Weights of a small transformer language model.
Size: 10 layers, width 320, 4 heads of 64, MLP 1280 ReLU, 15.2M parameters.
Architecture: learned positions, biases.
Each number is 128 + 32 x the weight over its row's rms, rounded and kept within 0 to 255. Layers, rows and columns count from 0. Numbers have three digits each. The size before them is the row's rms in percent of the matrix's.

# layer 5 MLP down (transposed), 1280x320, rms 0.0414, rows 1124-1230, columns 64-127
083:140154145184102104126113127111113142127142127108127169139115172140087094112168139150160208137097134092085098155118091125158137103115121177147131151120133084168179062138124179173152119140150165
104:123131106093135134090092143106122169147121123118059157078128144159118178141088113171121104087118073114169109098092190107158135023109162144134079181194141106079166133157147077098119148125161105
089:165168131111121139110128143187080139108144136098126155108179190131143069076098140067128155124121133131134151105140084136081184143130139114130063072083163140089156080123068136135132086115128123
104:129139105122101075175145197136078182129132148146143170131118123118146154207098083156131129060106188067148122133112133123131120073179155143091084070099128092089065127143139137160125132133172099
113:115065101132114133075086147097123096108181193147112100112135197100104154149128151161130172101117118156059078044092178198158111159109084115127190215088081118086129116148138169113138141186142152
090:166121151173112082143122087118125182157140176147149174104087128148117125099135121090103171089059130070116044157106151128147158123150150145117159168152098172174145146137065106131132142147174188
097:140146174117195128161074118144119142128121093104137159098140191144143171141089167142124123110068148076110093152128190137116130123188073145111136131092248139169117135167116142108164108052136144
097:167179181157135170125155142088111078148152120136153085148098139093120171128110164087092197162122088084156117125161152105138184192087198124190192126146126103156177107146189128115151119109107109
096:071038137021169176149098122109101041141136100125081194133118097099137091140149107108122124143116113087174178180092162170111087093160166104141077121138111080054043100164133086100122104164144186
097:144116124181149119133077144141145164138145109167147094117156168138082149119055075165080177170147144122143188149134076119138163102166130125031120138098201132109081125149141189108092196131182187
101:122132167176146148106118144161126138150190076159197120109211160153162106157102150085185133119123159132142145111191100078077099132139125100176167119122095120145126143081128118111105175196135118
098:104100100143115122191144176105099128137139074162101116091190129114104135118131168161125123097112131121132153205137124071113126099072097157114146107186123146143154075061154148092136110144168120
099:118114152126118155112119205141139133075122175154157120108109137067107176134111112105134141135088094140123170146101096163123109112164132102141117144155087149184121143119120136145116139141142113
098:114079170127085132175120119134120137123083142096080195179116116081159153114096122101164121054108140149121135124103145156080100114128130227142090115154130194148142186136144109124087144131139107
091:137087146140202194099129154136057166088116149099069164119129134160151093095149118174110069157148083143099194120169110121162136165114114091149123115163119073091137114117156129083159150064142095
095:086127122144113161121140073106064202135169125145146113150103117146093151120143155104112084106158137132046138098174089102101146144165115107133139087126053110113165103137143170113111147118211124
098:176182130137103146139123120115103155094192132142132147092178148172106127113153129164138142116106128141126082107088164084140118136135088105129140133115151107168137093088132154136084081125164106
100:103093058110125126143128143116116074056096143157120130106103081117095155049130157132166118162165151045159163093177045125161163120126156152061115097148094184125121136122222183148079129187128130
096:164132113140104127160127098123128145143143122148122066103111125166110102145203092122098148135145153156094156089128168148081177134108143089144144181089147086056093138171088076111123144129107141
107:031118113145081117116116157180134074095143113124130122150079213134161147146151158130111155133123118152122136119152177142104112117165144182125113144156112170111129126118103122153125087139150072
099:103137177149155141104086091118073158158106064141100132074088117067180141130135141085092126156117115147123130137046142092141113170078116120151150167128132134129122074142116137109119142157189167
107:176092102168132157190151099121130099189138104097181129055099107099128169130161101145152169139137128083143170179119162152133114103182139154107100093102132144167134103141062120112089048124148113
104:120181121145138149135108180070136107165123117141157146147096096097132147058151177103106129101168112160165151141082178165091100058127147191121170169134175180109120082040117100126157109136151119
099:125093086093105135145123130123230135155177095109136174063107126154131139077203123098114180156142092180160145149100086117076173097141106148065160131128142107159103127120073135137175140059116128
091:139119137111151112071152154140070143093117115140130108142140167130089103159070135162139096082090143116161125127141088094108110110133107158132130156099188167117195101119143086156135114168107104
095:090202087172128120122138064141127141113105120144195140116145111155123115112139131095134122171127126114122097095209097096155176146154098121144126122122071153140097111109114059146142144119153108
098:131168122126117128151127163149152082078070125121183129117137111097080179118140120105116090219111160183113169107138116088106178167155046123135185127102152116138184169169131088089088076128167131
094:134108097112063144096180077181149095092168119150102113110129163161112134123142148108062128087135108134136145153097146084183101130122145121098094158121130124125174149127139138116120136093150115
104:125051079088176150182122164096116149162179138117145117155128140100141128139121063130097093180035116145139174146156064138108098140159140114150057119145153081097130129104156099155118105115143156
105:112145141116094130148108095175111183086151108143166114177145129111109151130088099156172139153184081170151121133197080131097134130126157139179126080113129143100155111083073158150148138143120110
102:089122163104144073157162150119117076115094122118144118088181135119130146166154081142131139123164120137156106187131092146155114177110165140065099140119121098084149135133156137080144073062108079
103:144112135124143128103095098124126133081143141115113139165098168149152145099134190086167154187059128090051128154115175077140156140148112164111070165135167123155151129142126117150084168161105128
100:116078081104143112187086176153149127112109101109093086141147064094129076145167131158155187088091121072165207142144152126175129123069149141143158125095076083178138220218135108157166127112129193
098:135068167118150123109185144109176165138092089131100171189147186124091102153144107137134089110185126145110169138144216110156123136115148130082140052138102127154125128146186101192088155135197168
101:117181117095198082180145111113114138133137156115145165140156048164176194051116139174141109141148032113113115155071156162218149105158120096170141128107154153176121118121133079124101086144189082
101:151063074155096178183172165134146111091120109124137144153109104150025136110112130151168098124182119120121178152193149124127138096136160077150106165096128079124117118119110148076096137094111104
096:115093155136163056104191163073138118125085117198159103171149178125217107151130164125155143115162097114071149124098114091160126100169140208150076109110078127108160091101139121140118139142141098
108:173168115139176104171118093115118086096097109165151112135091108153120129107120122136105122062134133099125148142146120144165050142117038088143123072096180071162130122106168084108141148124112112
106:162094115154130188104154150143190135096103169159131125182173137104062108210189112122111198151120053121126171122091124152122117117115149124077103079172099140110064191117138075103131156156049173
092:170145140103122146121158175159149163159140125161135190053122135155136117146122099130207127136160159134117120086157112100130106127052160084127101154071141126154131068152179154108154142133146096
100:128144057135172194122125083113134138120118201067091062126128128150148129122163157117063168129061135121137141105111142128162139102134088101106134088145187140165076176083136077109193135161080134
093:165185107126148192159148100176163129116125098165154116137119174065139165091127099085206121125181082146182067161133137109132113065168108094187076181122092126076060165100126137151078184069083077
093:120106139139162093192139150080158149110102167151096156098135188092065149100105110122143143120167120169069105062099137151123056103157106106122041137118117126139113156057221105109159171145121112
099:137132076071113132139160133091147125109130117108127185101125099130085137159158135141230127103138132170163117092128108117125153138103127195094089096123145132157139180147124141173177106074093103
110:125133138094134132180137151139113119164102199086119097134132149111158104142134165115081143141157137118175129122145085120198103111150123104194107124138158147178158150091171143109115126161086120
097:104145116141125160127126090141093128126151108138141138153111146151179140158130102068112153146168176154166143211111105132136115126143126189131118150145133104126120105122054153183103080141106124
096:062109136128074080124196120100106143124142090101115106109073167092173133114160184125091144166195142112140140099092144144178062166106153089131148182160177071128131104117130132109126115110127101
103:109086090157064164145152158166136151111084109154162144122090129058173097136115140118112150139101105176145108140102088136161094099114128142162151114196136123128128170109127078080083118086080081
103:125086115160071125145170130145160096112126121089115142093133131099124074140162115076122152115175169170110104137134058126064138124086127121137090146083075113129060136100127106145130146100174151
104:136187099120202117165143111096154129094132104199110098117175174160110169095132096066098163124151107099125173080102141078100150126116101072128146119095172174157185118097158133131145146095116132
106:063133141138215113091162095188089118097165151091143173127186163153138159171102172129174120180145142127186120126175106193113113167058155072142168154125160210108150099128121129117107086080130110
086:156097147192130064197142112143109099161117124116090158120171123184101130095130115136101171126120181140153042118128136164132154119130122158136165149165063138129107077133138135142098104186095122
095:117110158124139152159074142165088133118122123090121114180115180109077037121099214113129112116139118158143066061191135154172046162124074123099129138164125200092157126126155092110078121147116155
096:166088102090112124114152143096043087156109139176148089131131124154155097083179118123151105127127113177156104126142136203129157121140120155115086058098090144125109108090079106115171117146111094
102:106110072183092139122135138109149105077086142119083138167145124105103128110148138123148127079166141165168157170147135063075189130137121089111119060162090111164169187130143149160155101148076098
096:164153167182100111169165136082129144137090049122111089143140127146188123089132068132143130122109129167127099139059145201130066124134097162109096133094135162106123148159178080068146075118112046
092:139093099088094133136110143150139104163116123094129121134174144176113124121121197177104144151143180138147119073112085159112076123136120122135108125133153100126111120084130151128101176081140120
097:154134088162144108125176109135188140100220117146155132185145160104153078081184125200143189137098126131121113149160114165109102092177148164096119148128181089179126193140135140155102138112142205
090:119102101120123175165097086114125120098121174139133144184059123078179097109147130117111168155198168094116089172137085195142138129097062151154158106136137085114219093142210122104109121109141172
100:149097092089157105152108143138124133113125155090074135112101070140187127133083164093081102147059150136137164085165165109159179135115098132135198117184113130090092137135124081143125162161148165
099:154107116149131157123136117113102151140164150071113147187104121064126085119102062136114122087162187142135161113098116141089068142183132087110063110055116074133123158118101171180125126140172121
113:158135196126145148095122138142094132136116125096189107106122110136124153196162080138121138107136094149130069179128166090129142151143114166109105081106130167087095152100113157143081153134158067
112:141125103077087110132152116106123089111120125179151168145108109179127163153111151129171151102079148124127186097177145147076116185128061131115153053095155165129132106142143150098127069092130110
114:128127017148111137102073154190194114185102133113105154096178134131142122102186089145189140102119112078091158137131048115128131094124097107146159125108154104146171061185170087206124092095140140
093:158141147108187169154108161144140108148156149090192142167070157069176139120101165147119105104099103100171088096135158145088094114111150121082169110147186152123146111130095101082075058098132185
100:136148121150144135129140152126119122202126122157089125178125126132127111112107067140142102183108124077155072125164140151190109143133093163083141123187172147121128078161119127135140166156220094
104:089171102113134136137098205156151171113117123060102045152127094092102122146150170084133138180158150116127093139135076094125116134148074094147081120076139127122175083135115102088153156117181160
100:145171120124144124103088128178133115185110094166152158151116158142058090166136136089093106126114153110160081109132084152222166125133097127090120103185175157163114058113143082074116107178094079
096:197073111085180119140114149186123124092139093172139137219136162139130131155108077143165180132096146134099110120152152093158126064108124116100064163207161094129168108157122139158112126157152115
096:166159142161083127184101106141115066185130113155064105144095098137092111147175128183158158170143090134117132172192183159127113102168118111147087166183069019151157127117156120080115114148126130
094:089127125163152118165117105080143111144121132142111140070136072121102149177079118103184205084117166141168145140087124139127153098124109109196163115117160131109126128119107116161064115126078135
101:138130115165022154146124074131067140083101165141213117161198113165158127113115095074126189145141056120105141144186127135100157068111095127108110144107111186100212171085154158226119163162091152
100:161143105189096082137122143134123165130105105129131096140093148148121137110139102182128103110141164119124108144146105125133118149144126130126199085075112140130180144106050141124121159134058145
103:154107105151179092161100191108092142139131117147125155111145160184135112165083118186191143164155106102137139120149201181142077110097066096106083085109162143140112092107116174096179158071119090
095:143103152085141088146102129146127125083138190126167190130174111149177087117172097099146118085120134116124077131118124119136116126154099117135192084116149112159105120115139077115133115078086174
105:136119120135102128171085077126147085144165102092144077130138149169122148171091095140158133132193125097127173169120185121121110081150162143135065099119049135147135174189101123158108141131166123
106:132144130172116135141119070075090151130144131114166069147133173143124178141125165117093217099102171169183169165213189114091102163087110101148132160130153128141061120182128118120109103110150100
098:158116125107202165076085090136154106129191098094074125173091118119172107150144172105103182152116136106144214144127101128080068129178153146162088125178172143165098117086156066133119151113102142
094:122143108132163097137107142070112121161071229125130135120145123153086135077151129104106152136083188197104094147182155175132133156081168058127086082120126094154171082074163121124178133150141095
104:154176143131142145136158141100165184115055076050128109191097156139141118134190181098142099148105072146157134137170069117140109113167126142139093106157114094124176117148171111126157079156133159
103:183151196093172169064146145148177083136127119148096129134136113100176113191064136144140140141074113083133125128157156188143129175131100174099143139150164136182182164119147102105132062127083096
091:080036083069102093120150192139155144083136130098207130171152112139165125178171200182074173131185166089095115144118111160133082135131157137095225139105087174140088152150139121128121143098063130
113:132152089131139126100138098133127091158074123117153122133128100119144156168091068136187133155126170141063107167115124142111105174217154125170153174116161082124142137182082143107118109160165166
104:140110107139102153074135176116164166123146147095142164138103157174100078168086105144184130075121130179157137105158123181144091116135145219091097095092113127144061064091113111125166098108121151
095:117183144100147115167136119129086130130114073117076148120149120133139070122123141101157123172142130143135129107196074120121128153087156151100115120119202110136146132163065121144119138150187170
109:074115166090097089135151046158121211118159155177150120109134097124176140150129129121113093130100155163203144141108111070141149111105187169103111132182147102141121121151151158116155113097178153
100:132111154151146071132098103145029128126140138114156099170082088192110106214119099122142086097145103120064109074155136108110208157127074080133111125097115087163118095196114118122073124142101118
106:078091137159139133111153096087111061104141090114094083144149126183087164109086136164160108187154151101130119157144113156116143140065111142123109079114155143103145114092105155129140050083128120
097:192141054102112128141101085182162121105142120088160104120137186185157172124118134125117125080157118138137163096134092141145109115122176170113155073157117124115109142114108071169130030154108080
105:139108093060104166115139130154113140142130086109118162082188117108174119119124121139183177087123048112115125118124119131182068143148133092107157097085082115232127119136156171115103081118179134
102:137108121120160072149118169102078137141218152103156142137128154126118146131157163097158151126141162125153173140094115203135115199095063096125122111101137147137123112152153134122182133099110108
102:117134153136167071169102078083147089147112142117115174057173215065112146127177112137176154120094116113120103156106165161097114121164109178132103109156079120159189140121148099136148120143127106
100:128098131193142117127138146112105102140151199136175090097158122147129119092081159101103066035105123085083193094120211052122111127137139110146101129111171138120055148148082194167125114141142116
091:101094087120133130145130070159053166190132131110095133151127094048129159135144131115089122079156142098120056049086124117097084146161116162152147154133079082151140111212100141157075125121111096
100:185149106172098133085159132089155138121154168118081113140095129131112177134169171191200086118147102134109120086106113125145073127143067144167075140113108121124134148074197162123162135098133141
093:112107130166206121142175114114140163072171079124184133131120115091101143088085133175107127183142081164118139103146088156102121169157155093175076147135078142116116144145109114101142117169136106
102:092139108136202117111166134119146082112150085113082121137130105116097097153127160135130106181145136125113164070117172165147105114126184136148106102149075107112165168133086127114183141175084091
107:088086087060133106117101097094159150109050158112186155136089137132151086113118133118132124109123175094074143111105166137114129113156085137128110085166119107107155160220110140129060130170126110
104:155107098147180096114122127131185114094112125100117120158106098117103131186131114130087158089143128137145097152126212170104089118126122120146143122175188158158095123165157109099183155105116117
102:114128108135150133128104195066156109174147115138052115143149155113154145133071125099208147167125189097123129147117078126113208142132076190099093134198182133131119128152158090104063150084115152
090:095131161176098084123174073164156119186079073167086156149069174101103094088136113073128068136062091116136112153052144140133135149117099182162123124192011140115169128118174065137138139147109156
101:165070129112088129092090106193184119090113117160158092174186154032116124087076140175104166143080125125166103083144160206177111075144117099104144137175134153123139164084127111118113195106135129
093:172159111152122099185152149140070096160159094128177131150157117160157175150177147074120142126130135126137140130086178144156103134136109049099090106111143145093091125151092152074118096205122080
091:091169151208140098166113125084108088127063071120086185137148158111148088135105075115157171117068105049131106129104153129140175082176166183136103121117080133122155127128206071150148088163133107
100:138118101135117168130140107142120110107135164123183142073121135159182141104167112145172110157108120143157113103170139124126150057225165107075116101182120117148183143085174120130132143108152107
098:125151165113153143144118186120115121127180115076154137105149157117104114145101100122184123119117104122096113138061139058115131141166094108101175122105145073143105168166175135054180181145155181
108:100146132123118145108143125062176132135151136069204139097091109125129125140069130179189062109147104135160108178092068128101045145099132046150163124102139078092149104120087157120105129133180120
# layer 5 MLP up, 1280x320, rms 0.0413, rows 1125-1231, columns 64-127
098:125122133150070101177145097142135120086118197143214136088088094109133132151127200047107147177082130112091112166067092140065173172149162087133179129123086087167146148120146131145147106131092108
099:131107099121146121168098108163128138092158102147143129123152121053097162122103182153090162112143142163100150150120186151082143152083098139152093184178096154123038168143163085215121160081149158
104:191152094120134132086115072161079104181143115147180065037161160108110088137146179146180118181119090123134055097167155173132142145096098162154144118125161090117160157151134191135155101165105091
097:069175157139078174157090096156129154171107109184139183130147165151174108135165086149086123146194151099103089090109088083168115162107136139095165162135109132104155093135100174150105107072104100
104:129103156141173102119131152164204116125182145091159068150158150177163156135127096126137135179197102151046102127138105149092071194122118102116159169121151128093186138146131134123112136083154105
100:163098119192085116073180163131162105176119177150103123099115146038085121083119136081156157092120100140152129108100099178142077159095159176118109117158074112128060170066143078136105136124181162
101:116097105132160120138158157187195153107115142158138109130095201170136081101157100097132126086090141128090147137067168118140135119125104115089095114104087110126162138155139128120035088130092122
106:127166101142115079113201146136120128120140138145144147041190140075113101116117186065099088123166125136038081081069135159167203154171085134141134178142105088192184119109094099135165131108146153
099:142129080053179123147205185137157136203131125083142122134112115134137153111128119111149183117074157114148135172128085139191137154147144131148151152123119117109156107166107106120114107105182176
096:190177119152151085140135057131162131108090134117149085154077082120094126080122101095157089138081111111130151214112142157197076139145208130168092132167102151125094112149151142102076094066146162
093:098132072138142122087155133165193165118029145165181223184122104145102099107114140128124082139164103114136124101136126139057155125193161168112089128133137131094152109123100155114136178087183091
102:083118173121211118147100127109156138137173119090102095121125132172112173106148239180158110114117100131151115125073077100101111080123051151100103085125159120106119145139112066090102134073128101
100:153139110198148133089121125170121153128087134063194157173085066068174170098132095194046136160180136123152110139141135121094120109139130062091127137150126106127127139133125163136192119154149161
092:226178102177133113098051099147168122152145137129129120102092133094143104155126132119149090109089100099089127161139119099131135138151170183146181162144142099142144185128122121139116093144117102
096:142136085151150103194200164147146137181126153177133167150153145043108093081147138150135106116168111105166128122082114136151087106118103123131087190101204113114142086147131096149166137117119148
093:063145036100156105115086155162140200108089136125088096122072132140125163150160168106113124146165075090131129154155116094110103106144092195139126142106117128100169133110167151111188164074078166
098:159127149084111100138142149138076168181148194139098164172149170199090058128062123144120131145040117045118132131110173082120133099087179159138123136068131196155141090087058076121137086089110116
097:181145199156121121170158098192120172125132131123111161124096124067118149162074154117127068121092059137124083169113088121191103065072100142138108107133126136094215122137112140134130124109117097
098:096129147160107088076181107135156138076181086129081158194113147144067096158138142113116160089140167091106114124172171110112110193081153128153091154223096112154131171160118133128207106132141104
100:138093108154131156160108127145140139133203130157113125123112116150115109111143164137111079152110120074109156121131128116153158121100115155122132078137130105206129075156077141161102123098137091
103:143146120140167129130192146085126131116086065118126126203123103200095135109152129086130120132161134142106090114094160179136170093101108121167186158124119126118150160163183149158157162153137135
103:097073171103144115131154124136085188098107115044147146129118106060127116120100120090164118180094203116116176106136139148130074121131164142101130096151161101117126132145115135100126115147174163
104:124155159097163082072088128144136063088124170154149120142183123120101102123093113236137093163122148088129175150150135111145101188068147146161154128094165136159135131112138206057100149157165164
091:088149116131112171192113101091121132142129133169137160144167091159160106126168123114083077187159141118100096085121127178120080146097169150083097108155082115108110124128101076140114143140092141
095:156111173110138087128087135145109065100190176112081124163137112155101087126160122128130116100141157133164110101123153118130122159095099115123134148120117094132170140205091168139106122119081113
100:125101093080183111127171142139113123123123196120102085116082160119085176098131158124141133151196154103072082124053187117063099116157177120162175148179104115092096121129115157092172110169153096
095:116116126141127166134122163124133197094151161108175170139157102131122210117104050090160160112122103115067171157088126169108127097129091155061143147088102173171105159165170135177109126144109109
099:142126037089142134127172104138104080165091171135111144145098159163059063128188109180147134143091022097068092128082137109138154132125122137158103102191080161126096084102110174117131086164095053
096:139085128085079155136155143151154103248107147112121110155143159155104123102108137162123081188122142148109130103095132215148077113074076081147119147113113111137104132166102097134120027044142123
104:083180125128117146134143119086150135141151083127141093122159140109105162137079122079180157131101114150126116123131137196210072132147043146055110147080183095100096153069154109118093144077124157
103:109149146198123058145152134140126129119154141132156156158098131097170108085135157079086110142112117080133138121105141141105122160110143135126155138120070094127092135095084104161094128081167057
098:171079105118118167154132109129140138131134142118157170055115110090096186131129081141126123162109071188076118158153102154057140107146129133092172133117227147157113093110192069135122165145099098
107:122119105099129063089091108136121123109116149137124147151132142137135160096163130106110174083059105142142099109160107153138110139172111126132112152155084147110136162187144121071126138108076078
094:113127155099066107128148102165096180119098074163130124111096131093102083160163154192140104128078151117191099118102075121114138105169173148120218132150189095109135117156161110113136187126123142
107:148115116120140100174140134108119111162140084131179150122126147111171113157203191132128148116087102039089067096060128174115134107109126127136130110092140137079116207055140109141180120129070170
098:127149105155142174168151119151145143093174137130125178061178084128139124132132117156169097155177132172174098118162163106081128139129143106074159100115164136110124118153172122137102111111120131
109:105072099100084159076194167147140057133144147112188124139074101138102106120125102195126136129061141151081113141158122133120109114097169098154113138140155094094139192158152178072129183143118140
100:144087088057133068135119133118095172075161126134183087114179094112154119160137158104128155111193138120131118149166098079159103114158150139129126165061112117134167143126144132132150146137131176
092:136180111135118112099089057125147113120159162087148159131120207120097166109142096126117114112097168121067148108091100132080152133141133136104141135095087144085124129125119144149101139143134141
104:149135165050067159139124083219195168145069155097082127118155151124187163101085107117112165124104132101076104113111133129123123097175194067114150155133088115149121158145125141139078118121143091
100:115101166137115085116111058117092101158105149173174149107131087138150083165149099148063149159114087162173148112139099132150077188176148081094141123192129133204128133131140175140067062172196104
099:076133179171179120110097130130125131107114135132146104207109084152130162162181147151146147103135115146166145141108092088060191185132081112069157128089139084147124131131102105099145161144127099
100:088099102184117135110072102149135165108200171130133158079147089079074136115109059200157094109182161106114143179163052127094090177184156098108115087083130138109143135095041154130154101157098163
107:127056171146117143143156086123093156113077084160105190111079115133146077064160159059189197111167140155095134147097140141104141078101100143096159203148107128101137159135067116117135118070094144
102:092102156141089059106102166098084147147142168116096160101115137157111144071129163131153107117099180091094129053164086145110177162122127113116103132149124148152159093125144081106182111103107137
101:206183125088155158119118176116131110120189143101197155168111154117100176149114095148140102168109100074127114122164115099100150162146175097157117123125162059110121079141067124125176158122163076
095:103149129140120115161130120182103177078124135146081128116121123171131167069160086022170131105103094083176082126198123113150147162149179119138178166073103110186150143144128145158071151119115172
095:112172154101104106131165128139064193115155128145067188159156050085150113114118166135154133102121087133149167124121132055163153161090146168097158136055112134077167084148122147119130085179062104
110:130082090128104152117108143182131221100140098142112167176136129128113142145114105143085108089105119113139180127098116143131112138116105139112115109141081140146094146119107099134111138088127149
100:167143111181119151183116116120144195152185115094119080148110172103094148186115138126130146159157117078143148164098115159134138179151134185116161104089104054161125166183154138121078118108140123
094:101138191086149135085112143169156141110077148192146161164088051155113095137097106116181156206165098133092127117140125139117030141172126104168089155101121109194104146137154177174191133079138154
100:130073061123162125127173092075182116142101145129130130096146118082140150181146107149156153129151098060134124209136165112155106115055099125128090128157119152165102028211128065158087120086129127
096:128098136141134147155094149197188109091112131136050124120133090150114149113115132144060140055147156080140177103116084100130185128124109108168103154173146170148113112084104084119121150117068185
096:076132111189208073119071130181087151160119114125137128145138117094143141115139158141146168115155171098123120130112104128140123119156086151114068158149100122102140077181054124128122128131115077
099:124099144167083130099140092173133220094219158107128116108135121107122075147140163098085133136138119132167188134182092043070101145140161131162051152112117111132124136147129158192053212089143117
094:081154187123086127154152135113098118090092091125186135127147127031163123133130138075147102086100071206149120151141167102137138117117133128114161146149094128050072095159124113136102114136101073
100:146161149124146126155154104133122118094176137155164139124120103171102140129100124082110118126049119128185160118173158145125125145135128104117171131100060126085125149169120089102088085105159059
089:159096148122124097086179113111091100157120071139119141105091130123100130169112074103075153155093096171107146068085128082063149138104111074147126129191088134092114118144137130122157118108138094
099:157110171027130160105110189178091130153120137130130120193129141111118134129157169064175154133157111140122179147167118145167092138163111138120122124120168182136111121066084170143129122094130098
106:104198148167130128150142093200136121165153105124134120150118154138173191161146159112053126154157107141104106146193168074154147088114157121166156186216092102105106122114147128075113159112179143
113:119145137084117106167163127139102111096101070133158142124128134159111116136140103104142171093103139102150131093113104152134113144156186126088153161095119111200121197103157128177099176142181072
105:113145091208088144099098187102143128190156153163109141123123159075093180184131156089134124168109109130160114121141090166091168129148099138099155174116165096137111110125117119122140161105105099
103:107085130183109162128113148174157117162175134144097139095106127164065114080162130138100091118163162158135139109121089104056059155138126124152132148172138114108121104139118181154113092133111164
099:091103158124165143116070125121123174132129078198122129085059129151186151122098140088133097078142109092165124130146122139181135163205119152092122168180110088073133120101109137111148101143131136
105:133154119140118101177140121152140137105133189067159068099143114210133158112072126107132151123161113068185157117125111126136135118166150118135148159162139116125117178112083125174076155143128113
100:090112115083150138123160088100131131100112167116152150187088126095077124130159064099177172122138106143099080111033102128156180105128188143082135115126133123099086162143159177098104089190171139
099:106106150112108144094092141136182142077123122117109107115159143168123144171102138187167115081073109178122158165146160109183144177155180125200139180117122078104175126150112181161113126115117059
105:103144126149105203176101107094133129169119138134137104139186144122106111141145116106171124151141178137152127098105139168141151079174105109136112112143190126170103151126109127135120113146093174
103:120145145180097067087110086061125161171139144126105142112080189177152131163130148110113102097141140147115088130082138112112174176144094106100093115065090141144198164124155155183150147102110147
103:118111185097108134164125067072117116137132101159045085184133130131072185102118116160084104169126110068159135148127107132109082173115128162101150183136178138094087123090185083084167136138201099
100:128121141093100160142075112104094047127062100118145122129143141147153124117177173162120134114060118139090091088143133136107124112134151167100132143146098136144053145140135156129124164131130117
103:106161053065105081137118153130143120040140117128131144162107122114124134120158103142145159125126077140063069104117163093144117099118151117044162175109144157100168164163130100112135138127091098
096:078069173108102158139104129125074105094121101104158165172109157148131101090108125136152157154161110140125155140146110170130099173141170137109159135102099178118199050035128167118104106121122138
096:136167107123099141143155139137129064092153104125177127106086156160094125164104114116108117162147103142150161119128115146159110100121138192119119094099137127072132111104174187150149119132138091
101:128185128123207120097112129091149153113150154179133183105106146129103127077173200129113108115107104117173094113110106132137082134129053162132145149090106137150150139127124137150123131135053028
102:214149174095126099133086147122077100105148170135052165076134139210116128098129140138096136139174145053106155149077109158103033086130110149102168047153110118113111135076144165115152113128128123
097:105181084160123073133117125165128131129097132111173164156114110131130091179147112113106161147145132123105061118146175127137208121131101156113168119105139126096109187203131189169129110105134088
096:189062202105108112188107088151102180062131122071148103105114134158146109139164131125151099135130148170170103146119150120117120138099140151135113181179114112114063133079159160121102165117118190
098:114129167202128152121148133103083141131175198153076115138116146089093118096130143131112139062083139136155132161176137121176109106116109098132085007172160086112112149111128101138140148158150140
103:089108124112093111173126098151128159124120170091116125140114076093061155163138175098061097114151106126157135189093113107108090132129167100166112148143067147075054153096135080134114149062173199
096:192103121094160076111171114160094061152130152165103158098067115126149123081155124160167152165185081127045131131139141137110118139107060105076113156170182133147114109109164109144107067132152104
107:171107160114142074108163157123123090129140136080134134190140179061135155157143140164125081117081161168124127114113123139125129167179131100142088131083115132163138079051115080058082135136137126
106:125174105182142121229149057101114108155051129184110144166170174132122156145152123125123134169146147150121120124073122201138127126177064118132207126146164119126108135143092098100095142167154144
099:158093067112097123033130194111139116165169155068164107173139151121129131136114153103112124065146163076070101130091150126094118095196148136116082068141107162117145129145134064095117139074117115
101:139102085089130205137097145157105091138093124156141170122159153126092148118125105192125120141131112159125122133117162088085151118166149113121047081059138100161117160114131050134173183075157171
097:140144117185174150150137127163167129145129098108172140123138166077159118110169175123113136140077144137167112142135143140128096128146151199097131211060157115167121115107155134112167158136095155
101:150110125120062107095108150141131114101142146097129170128065134106156087115183139080129076079148200152122170172110103168132082110131169115090192091106084110061108125180128118159092125122104146
099:139082148184065179116135116102132195135152148165101085138126150090119084125090074131150110119051117112081138132142115181059167168094095123134136145097121148084159115115135132130075176140105207
104:060122087083070139189117117114100131098127131194095130121116137153088117064081165049111157140131103151138137141113130220101149119119172120138108172128178179102142116107124102163145109151090145
101:139126157096072140124134076122132147123151121103064102068124095166114119155151152152218164162101086165091114153095095109107150161134117076107098101120114104169178118079122097121145141122096140
101:159091147066104146067157181171114132094143140091125134142145100058137097121145146109123091087189091157138093109086105130190151149138165128143086079120130165123113099124127099091123131180117161
104:130065206133133147151176109184098142132177099116168147121153166114114104157150105098154136106111132098149138159115150185112118150057156126134129210155087078151129185070121114107139134117120127
101:104150151178120097115111168048071122104139154104105147130143174203096049072148130157116163072110155115103144136085190159107120141078108094106184098173084172121162117062145086129110101145071150
097:123174118132155132112148116150131104148107109158091129128070150189148104140126120104179080123186163092151133107085118129122069126182114096106142191098151131137137170168150092139110118110168118
091:100121128129121107076172142123130142142106152073109127103140127126146029148150125141123103106121153113118090181016158082074139129066135140117087155117114076138123154170115116161116122130153117
102:116164126090136119141064106179169089125162100138130123108135165136091208103198133102114170133137089128134127142153054108075117093163079158172135124146100138093132124186093137103125083209119155
096:166158112163094115149136150135140171156123181082131106061112131129116107138150150139141152116119109125121135135108053153144103146149127105089084138179104208100078173105107130076117210066137111
101:143070143096090168149168069144072107124091136108134114067137145075078170143155068120039161155170077138160104146174119107134115144158114154187173178154170188121136142112165160121106124140160166
101:116124100121160133112220096166118157106165121131156161108160128093187143138100115127033105114102086086161111113139195088153108124151103126165134144083060100154132084100091119127125111123123117
099:152152093116125150105180113090138127099147146146122176098167088094148121146116156111131185116103171067114151092154133087109139084139111151124119120142114148134077081176130099066132116159161085
096:059135167094129128164165171158173119114127156149139114084142147134127149107162135115074168092143183099149142117117121110164127181149142130115102153117097132164118125122122156174091175104128137
095:116142168119096170095110142158141128174058183137115112145061141140154166083135104102148113114093159077162107077172153093132180169121125158089112174106118096129204070072163113106117145094186142
097:120116132087116118121109099150144163099164166099189176093066103124126164091099092108126164162140146140095159085130163144106096107107120100150115171132133143131088116115134091166113111157075153
097:145145060100137152123081143087089122154122081080142114160174130169140054149138187134121165123123110125107100156113186151127139156094137174109090122111071113098104080181090087127116153085107113
094:150172084175099186173190088170159168165123123159145102136101110092123147113110120196075066090136155141124159099212083149103089113072138149101127146108103201143066131143159127145041125138111101
101:153116172088119077118146158090108132150180113191138165149107086111065183153025141210118108165128118137138168162094104155149105135118126071137097128094188131182133107147108129119095175129127173
093:104174102137117104082110132160100087164135148116160124133219128120128082100103158144088139075117078130125125154129116152112096127131103155165150132110130147131168112140101145140181180075132118